Each number is 128 + 32 x the weight over its row's rms, rounded and kept within 0 to 255. Layers, rows and columns count from 0. The size above them is the row's rms in percent of the matrix's.

# layer 8 MLP up, 1024x256, rms 0.0673, rows 674-685, columns 0-255
size [106  87 102 101  90 104  97 101 106 109 101 113]
[[143 152 201 112 135  83 100  92 100 100 119 170 104  92 134 134 131 111  79 139 116  92 120 116 114 128 146 136  96 174  88 140  80 178 116 143 126 141 162  97 109 114 123 154  64  50 128 155 111  70 165  97 161 123 171 157 115 119 155 122 170 143 119 139 194 123 100  77 110 114 161  93 144  80 144  67 102 158 111  88 116 121  91 124 125 118 159  71 121  84 141 154  90  67 142 146 103 192 130 150 152 123 149 143  83 131 108  66 160 218 113 107 114 106 134  99 137 149 114 131 162 118 165  80 158 128  31 147 128  99 142 172 155 107  78 150 191 156 103 112 147 112 140 151 171 146 133 182 118  85 109 152  58 125 134 154 124 143 152 111 135 171 103 142 159  85 111 142 136 103 215  55 118 162 105 111 120 143  96 117 139 118 153 145 116  86 131 141 167 187 120 136  90 157 142 142 167 144  92 121  89 146 122 145 161 105  83 164 121 120 112 194 139 130 127  68 193 105 117 129 124 151 115 133 121 137 139 199 163 161  98 153 139 100 114 175  72 142 186  95 117 145 146  97 142  97 134 190 137 129 157 147 201  64 187 129]
 [104 106 148 124  83  79 195 112 166 166  86 117 155 141 139 131 171 112 147 121 191 153  93 161 107 136 189 166  61 186 153 112 134 134 176 105  85  86 145 109 125 151 185 105 133 133 131 167 172 100 156 148 118 146 135  89 112 172 126 120 128 110 104 118 133 121 133 128 137 147 151 137 131 107 114  79 150 127 152 123 144  71 153 157 124 141 119  97  92  99  96 124 140 170 187  44 140 160 108 117 111 147 107 188 126 174 141 185 152 160  80 103  80 148  60 128 164 115  78 139 153 138 129 193 237 110 104 146 100  90 152 130 151 128 106 125 116 147  78 150  87  37 130 188 117 186 167  99 164 118 211 162  94  76 143 131 132 111 147 160 122 163 153 179 152  79  67 153 183 131 149 103 163  77 177 180 150 137 170  90 133 115 156 156 120 134 142 141 144 128  81 120 132 164 142 166  85 147  86  80  84  69 106 149 181 103 108 108 105 106 177 127 123  83 131 137 136 148 105 135 119 145 114 104 153  91 101  99 101 112 143  91 119  99 156 105  81 128 176 122  93 122 177 147 165 132 135 145  72 140 111 156 120 102 132 121]
 [155 147 113 119 147  49 113 137  87 135 154  74 131 123 171 137 135 184 133 103 128 148 149 119  62 102  77 166 160 162 126 129 176 129 119  97 201 133 157 118 137 137  95 176 100 150 148  87 140 124 121 165 151 106 159 102 164  81 178  72  72 141 101 149 110 118 109 128 163 113 114 113  82 116 147  57 114  49 151 124  86 102 150 160 133 119 169  78  96 100 135 146 151  75 129 132 131 220 103 126 121 122 152 187 118 140 144  82 111 156 116 138 127 103 113  96 111 105 111 139 105 130 123 156 155  98 102 135 126 105 134 174 182 175 139  72  89 118 108 130 135 111 119 162 149  84 125 113 129 145 137 134 145 188 131  79 143 136 116  69 143 139  89 122 113 143  76 118 142 143 127 139  89 167 174 137 145 103 130 203 152  89 143 100 121 137  64 128 206 210  68  32 171 147  97 137 106  88 117 137 136 101 120 135 124  90  97 108 135 133 157 105  91 122 138  98  93 120 146 183 137 122 134 120 137 172 167 115 128  95 121 137 199 165 153 126 132 141 111 131  59 151 247 135 165 135  98 162 112 133 162 192 159  80 119 109]
 [125 111 116 130 161 121 113  90 120 117 183 103  75 122 164 146 125  76  78 133 122 122 138  96 123 198 129 152 115 159 162 110 111 107 103 132 100 117 121 144 115 112  96 138  84 123 137 106 145  92 135 101 131 147  70 100 191 137 118 131  77 115 153 137 173 129 195 145  89  81 130 144 147  95 103  92 129 121 159 108 230 176 132 223 149  90  74  87 166 171 141 124  90 122 115  90 157 138 160 103 110  87 101 105 142 132 160 121 130 113 116 170 131  85 130 118 117 160  69  74 115 137 129 149  77 104  66 101 159 131 110 118  94 141 114 125 167 118 102  93 180 141 223 136 174 132 184 165 172 106 106 160 123 130 111 104 127 157 139 151 106 128 133 166 173 104 156 142 121 118 116 131 122 110  67 158 165 135 113 114 131 139 155 123 163 179 110 166 122 122 101 160 112 102 120 114 109 101 147 122 152 193 160  79 202  99 140 142  75 129 146 105 136 136 138  89 225  99 150 100 144 138  53 139 162 147 137 229 114 106  67 134 122 163  94 176 109 136 160 118 152 129  96  45 116 176 127 101 109 176 125 128 167 142  68 181]
 [116  99 116 150 136  35 161  72 119  93 205 166 123 134 138 162 127 123 125 118 120 125  77 151  99 181 136 141 137  83  89 105  97  94 167 107 164  89 122  79 116 172 118 113 150  89 123 201 132 134 105 193 118  83 171 110  96 131 142 108 120 114 102 149 167 112 160  91 136  80 125 129  51 130 164 109 136 110 158 157 120 119 111 150 139 161 130  85 134 158 105 119 117  82 149 118 119 126 112 143 165 100  98  88 140 139 124 161  39 130 122 126 140 147 143 158 132 100 112 151 101 163 124 142  72 128 110 112 153 105 120  96 174 113 177 187 189 118  55 179 132 111 121 146 149 127  95 198 183 172 167 137 135 180 171 107  83  89 110 127 182 106 110 133  97 157 157 182 114 226 119  74  94 164 110 159  90 117 121  86 159 107 139 123 111 120 152 100 124  96 138 133 116 112 183 136 102  64  86 101 129 187 144 139  95  92 148  99 156 103  92 128 148 105 109 136 159  82  81  87 142 201 129 185 139 151 132 116 121  47  93 108 165 113 187  77  92 118 127  86 134 153 129  62 139 154 115 129 121 138 125 136 133  99  99  81]
 [162 140 121 106 117 100 111 152 160 100  77 128 122 122 141  95 147 145 137 142 110 144 169 124 100 119 183 148 122 103 162 156 137  77 127 118  69 133 114 178  88  73  98 160 122 135  98 109 130 136  76 174 138 168 155 145 168 115  75 127 118 204 108 144 135 101 108 101  82 165 142 145 143 107 141 123 121 133 150 158 114 140  96 155 149 142 131  94 149 132 149  93 101   3 127 187 121 129 129 168  83  84 156 135 136 117 122  68 156 116 106  93 157 100 165 181 159  85 152  78  86 119  97  99 144 110 135  69 104 103 159 121 147 157  85 150 168 163 112 103 131 114 184 153 156 103 158 138 139 146 120 145  89 107 121 165 131 134  72  85 157 157 151 100  54 124 120  98 111 147 198 116  88 134 152 129  78 111  62 144 117 134 168 139 233 175 128 127 122 159 125 141  92 123 112  96 164 104  90 213  86 179 176 128 123  93  72 160  79 127  98 190 134 121 147  89 157 175 124 125 118 182  65 119 153 133  96 128  84 129 142 125 149 156 173  79 139  89 169 139  91  92 112  68  96 111 125 157  81 125  78 163 151  94 107 118]
 [128 157 152 122 106 122 107 101 185 113 129 133 118 139  77 121 175 139 121 123 139  68 108 118  89 123 195 136 101 137 123 105 110 114 120 107 115 138 167 115 124 107 120 110 165 129 104  74 125 104 142 116 120 170 148 185 171 184 166 166 104 135 103  61  91 174 111 102 120 154 119  73 117 126 121 125 120 128 117 153 149 148 115 126 119 139  60 160 110 148 135 164 145 116 196 133 135 168 212 117 156 107 178 109 144 112 123  74 122 166 143 108  86 158  73 142 149 115 160 102 114 170 147 148 208 116 120 124 169 152 166 129 154 146 147  76 119 106 165  98  83 104 110 114 118 121 136 153 205 151 100 196  91 133  99 129  97 119 178 166  99 124 130  92 139 140 111  82 149 153 108 140 146 139 178  81 121 129 146 116 112 149 146 201 141 174 170 149 142 125  72 113  95 169 147 175 129 150  80 169 147 193 146 107 146 143  88 100 166 182 102 148 179 144 239 158 118 109 114 169 176 155 137 136 170 166 120 110 129 173 125  97 180 165 134 237 119 156 133  79 117  86 184 124 161  65 133 146  86 160 154  67 109 147 101 113]
 [105 129  88 100 102 137 103 140 201 100 132 108  63 106 147 109 168 137  81  90  99 119 177 128 119 132 108 106  94 128 105 189 146 148 100 142 134 142 145 102 111 112 157 119 123  66 128 119  67 143 117 116 144 137  65 167 165 194 111 176 129 181 121 116 188 186 138 108  73  96 128  94 117 131 121 151 104  67 100  98 147 118 134 129 152 137  38  96 128 150 136 144 154 154 127 105 139  77 152 148 129 134 152 121 102 125 169  72  82 143 138 139 140 129 131 125  63 140  70 173 171 167 130 116 133 102 126 133 139 143  93 115 174 175 126 134 181 150  71  85 122 118 112 137 144 111 199 178 130  69 204 187 123 165 158  71 139 178  95 130 149  95 132 131 140 115  91 113 121 121 161  96 127 155 122 104 156 176  55 172 157 151 105 132 131 156 100 106  76 132 138 118 173 128  48 104 108 128  99 106 117 122 133 175 219 131 118 158 152 126 121 175 126 133 161  79 150 151 147 125 173 170 119 122 138 142 147 161 101  67 152  67 122 121 112 182  73 130 176  77 131  75  58  86 165 146 140 132  71 103 158 109 133 137 128 125]
 [ 97 123 122  77 137 125 192 127 113 126 104 164 102 107 152 109  99 105 129 110 163 143  87 135 147 117 124 116 176 146 125 117 121 163 130  98 105 124 131 110 109 106 109  38 147 145 164 170 176 136 101 206 120 129 180 120  68 135  65 124 119 178 126 134 133 138  93 116 167 156 155  87 155 114 137 122 120 178 214 134 156 135 101 199 132  56 133 181 155 123 145  80 131 147 134 153 124 131 161 113  94 120 153 144 153 102 193 148 112  75 119  97 100 146  97 154 120 136 114 160  91 195  99 122  76 159  97 150 192 106 142 136 148  98  98 105 121  98 137 164 152  96 113  97 133 130 126 140 163 144 157 122 161  95 120 127  90 137 107 166 110 135 110 175 101 125 132 153 139 123 126  27 103  95  90 163 135  79 150 102 119  69 137 151 101 144  57 144 202 142 138 136 183 115 146 117 146 117 118 204 126 104  78 156 110 146 144  89  80 144 158 135  87 125 106 125 255 142 115 144 171 167 123 105 125 173 119 116 164 138  95 125 144 102 140 186  98 156 107  98 171 166 171  48 150 170 111 144  91 122 130 119 121  97  97 184]
 [161 133 131 123 135 169 118 151 115 106 155 149 101 176 123 135  97 145 122  98 144 134  93 124 139 162 124 163 140 185 105 117 145 215  57 168 130 116 116 134 120 121 107 103 130 125  19 138 162 140 114 111 168 111  94 102 137 153  63 159 146 149 107 145 214 120 145 104  70 131 148 104 151 149  99 149 159 128 171 150 121 159 127  93 147 115 122 102 109 171 126 169  93 122 103 135 126 120  95  71 164 112 105 103 197 138 147 146  95 156 115 125  94 109 136 144 141 110 123 161 120 171 140 172 136  90  94 120 151  61  65 132 133 180 158 136 120 160 129 130  70  97 140 175 133 196 129 154 143  60 172 165 163 116 142 131  37 157 227 129 135  90 131 112 128 130 128 129 143 112 161 113  94 181 177 107 167 129  90 168 113 141 128 143 152 136  99 151 148 132 138 173  95 154 108  74  56 114  87  81 104 136 155 163 165 122 139 108 125  66  75 163 185 177 154  89 214 140  84 143 115  86 131  88 181 162 120 191 121 139 176 125 137 165 123 179  91  98 127  85 107 101 104  84 124 125  83 121 111  89 153 150 119 102 135 132]
 [155 137 100 120 118  98  90  37 137 103 101 134 134 106  97 131 139 159 119 115 106  85 152 129 104 153 100 116 150 159 114 107  94  93 131 125 176 106 141  89  44  90 107  76 121 102 168  80 101 132 114 114 185 139 138 151 153 152 119 157 188 164 150 126 181 189 169 108 139 100 131 146 147 137 133  92  86 105 255 122 124 144 158  77 169 109 121  75  97 154 207 109 116 179 104 127 118 117 173 124 177 137  86  94 183 102 161 109 114 107 114 136 115  78 133  77 183 141 133  80  98 139 158 151 119  70  75  97 117 160 140 118 120 102 112  74 123 106 117 125 125 127 120 123  96 122 135  96 141 129  71 171 122 102  99 142 103 172 129 130 105 151  89 104 148  84 123 157 163  99 191 147 147 183 131  87  92 114 139  79 100 142 123 142 226 141 136 117 115 154  64 147 115 147 154 104 136  29  88 104 114 155  91 143 170 128 139 161  97 119  85 139 119  95 151 138 162 119 166 121 173 141 113  84 102 164 145 135 118 130 170 127 137 168 131 146 104 159 113  65 172 159  95 125 164 181 150 111  78 163 149 124  69 154 165 141]
 [137 158 121 109 146 115 102 128 165 154 153  91 126 108 105 122 178 151 182 145 158 142  95 151 119  88 183 155 135 101 151 125 192 138 133 113 144 108 141 128 139 141 140 158 117 101  79 114 124  87 144 195 117 146  66 114 108 122  86  84 105 163  69 147 143 126 170  74 173 163 148 138 113 101 195 120 153  65 151  96 106 108  90 131 162 114 122 142  67 187 136 112 130 128 134 139  99 223 155 116 102  68 155 115 148 164 165 127 120 113 121 128 179 140 136  74 135 124 142  92 156 132  98 120 155 115 134 149 120 139 138 148 211 129 149 123 110 113 110  86 148  93 169 144  98 110 100  75 108  93 107  70 136 171 117 119  98 118 156 148 139 120 103 146 137 194  74 129 121 140 148 117  99 147 170  99 115  83 100 116 162  88  80  86 160 106 106 129 203 159  50 100 189 147 152 145 106  78 120 120  77 141 116 207 137  76 150 102 173  97 138  99  78 124 106  99 156 104 142 123 124 101 117 102 101 148 110 156 195 167 138  90 169 160 124 169 111 132  19 118 160 116 168 130  61  67 120 117 107  87 200 116 111 137 145  88]]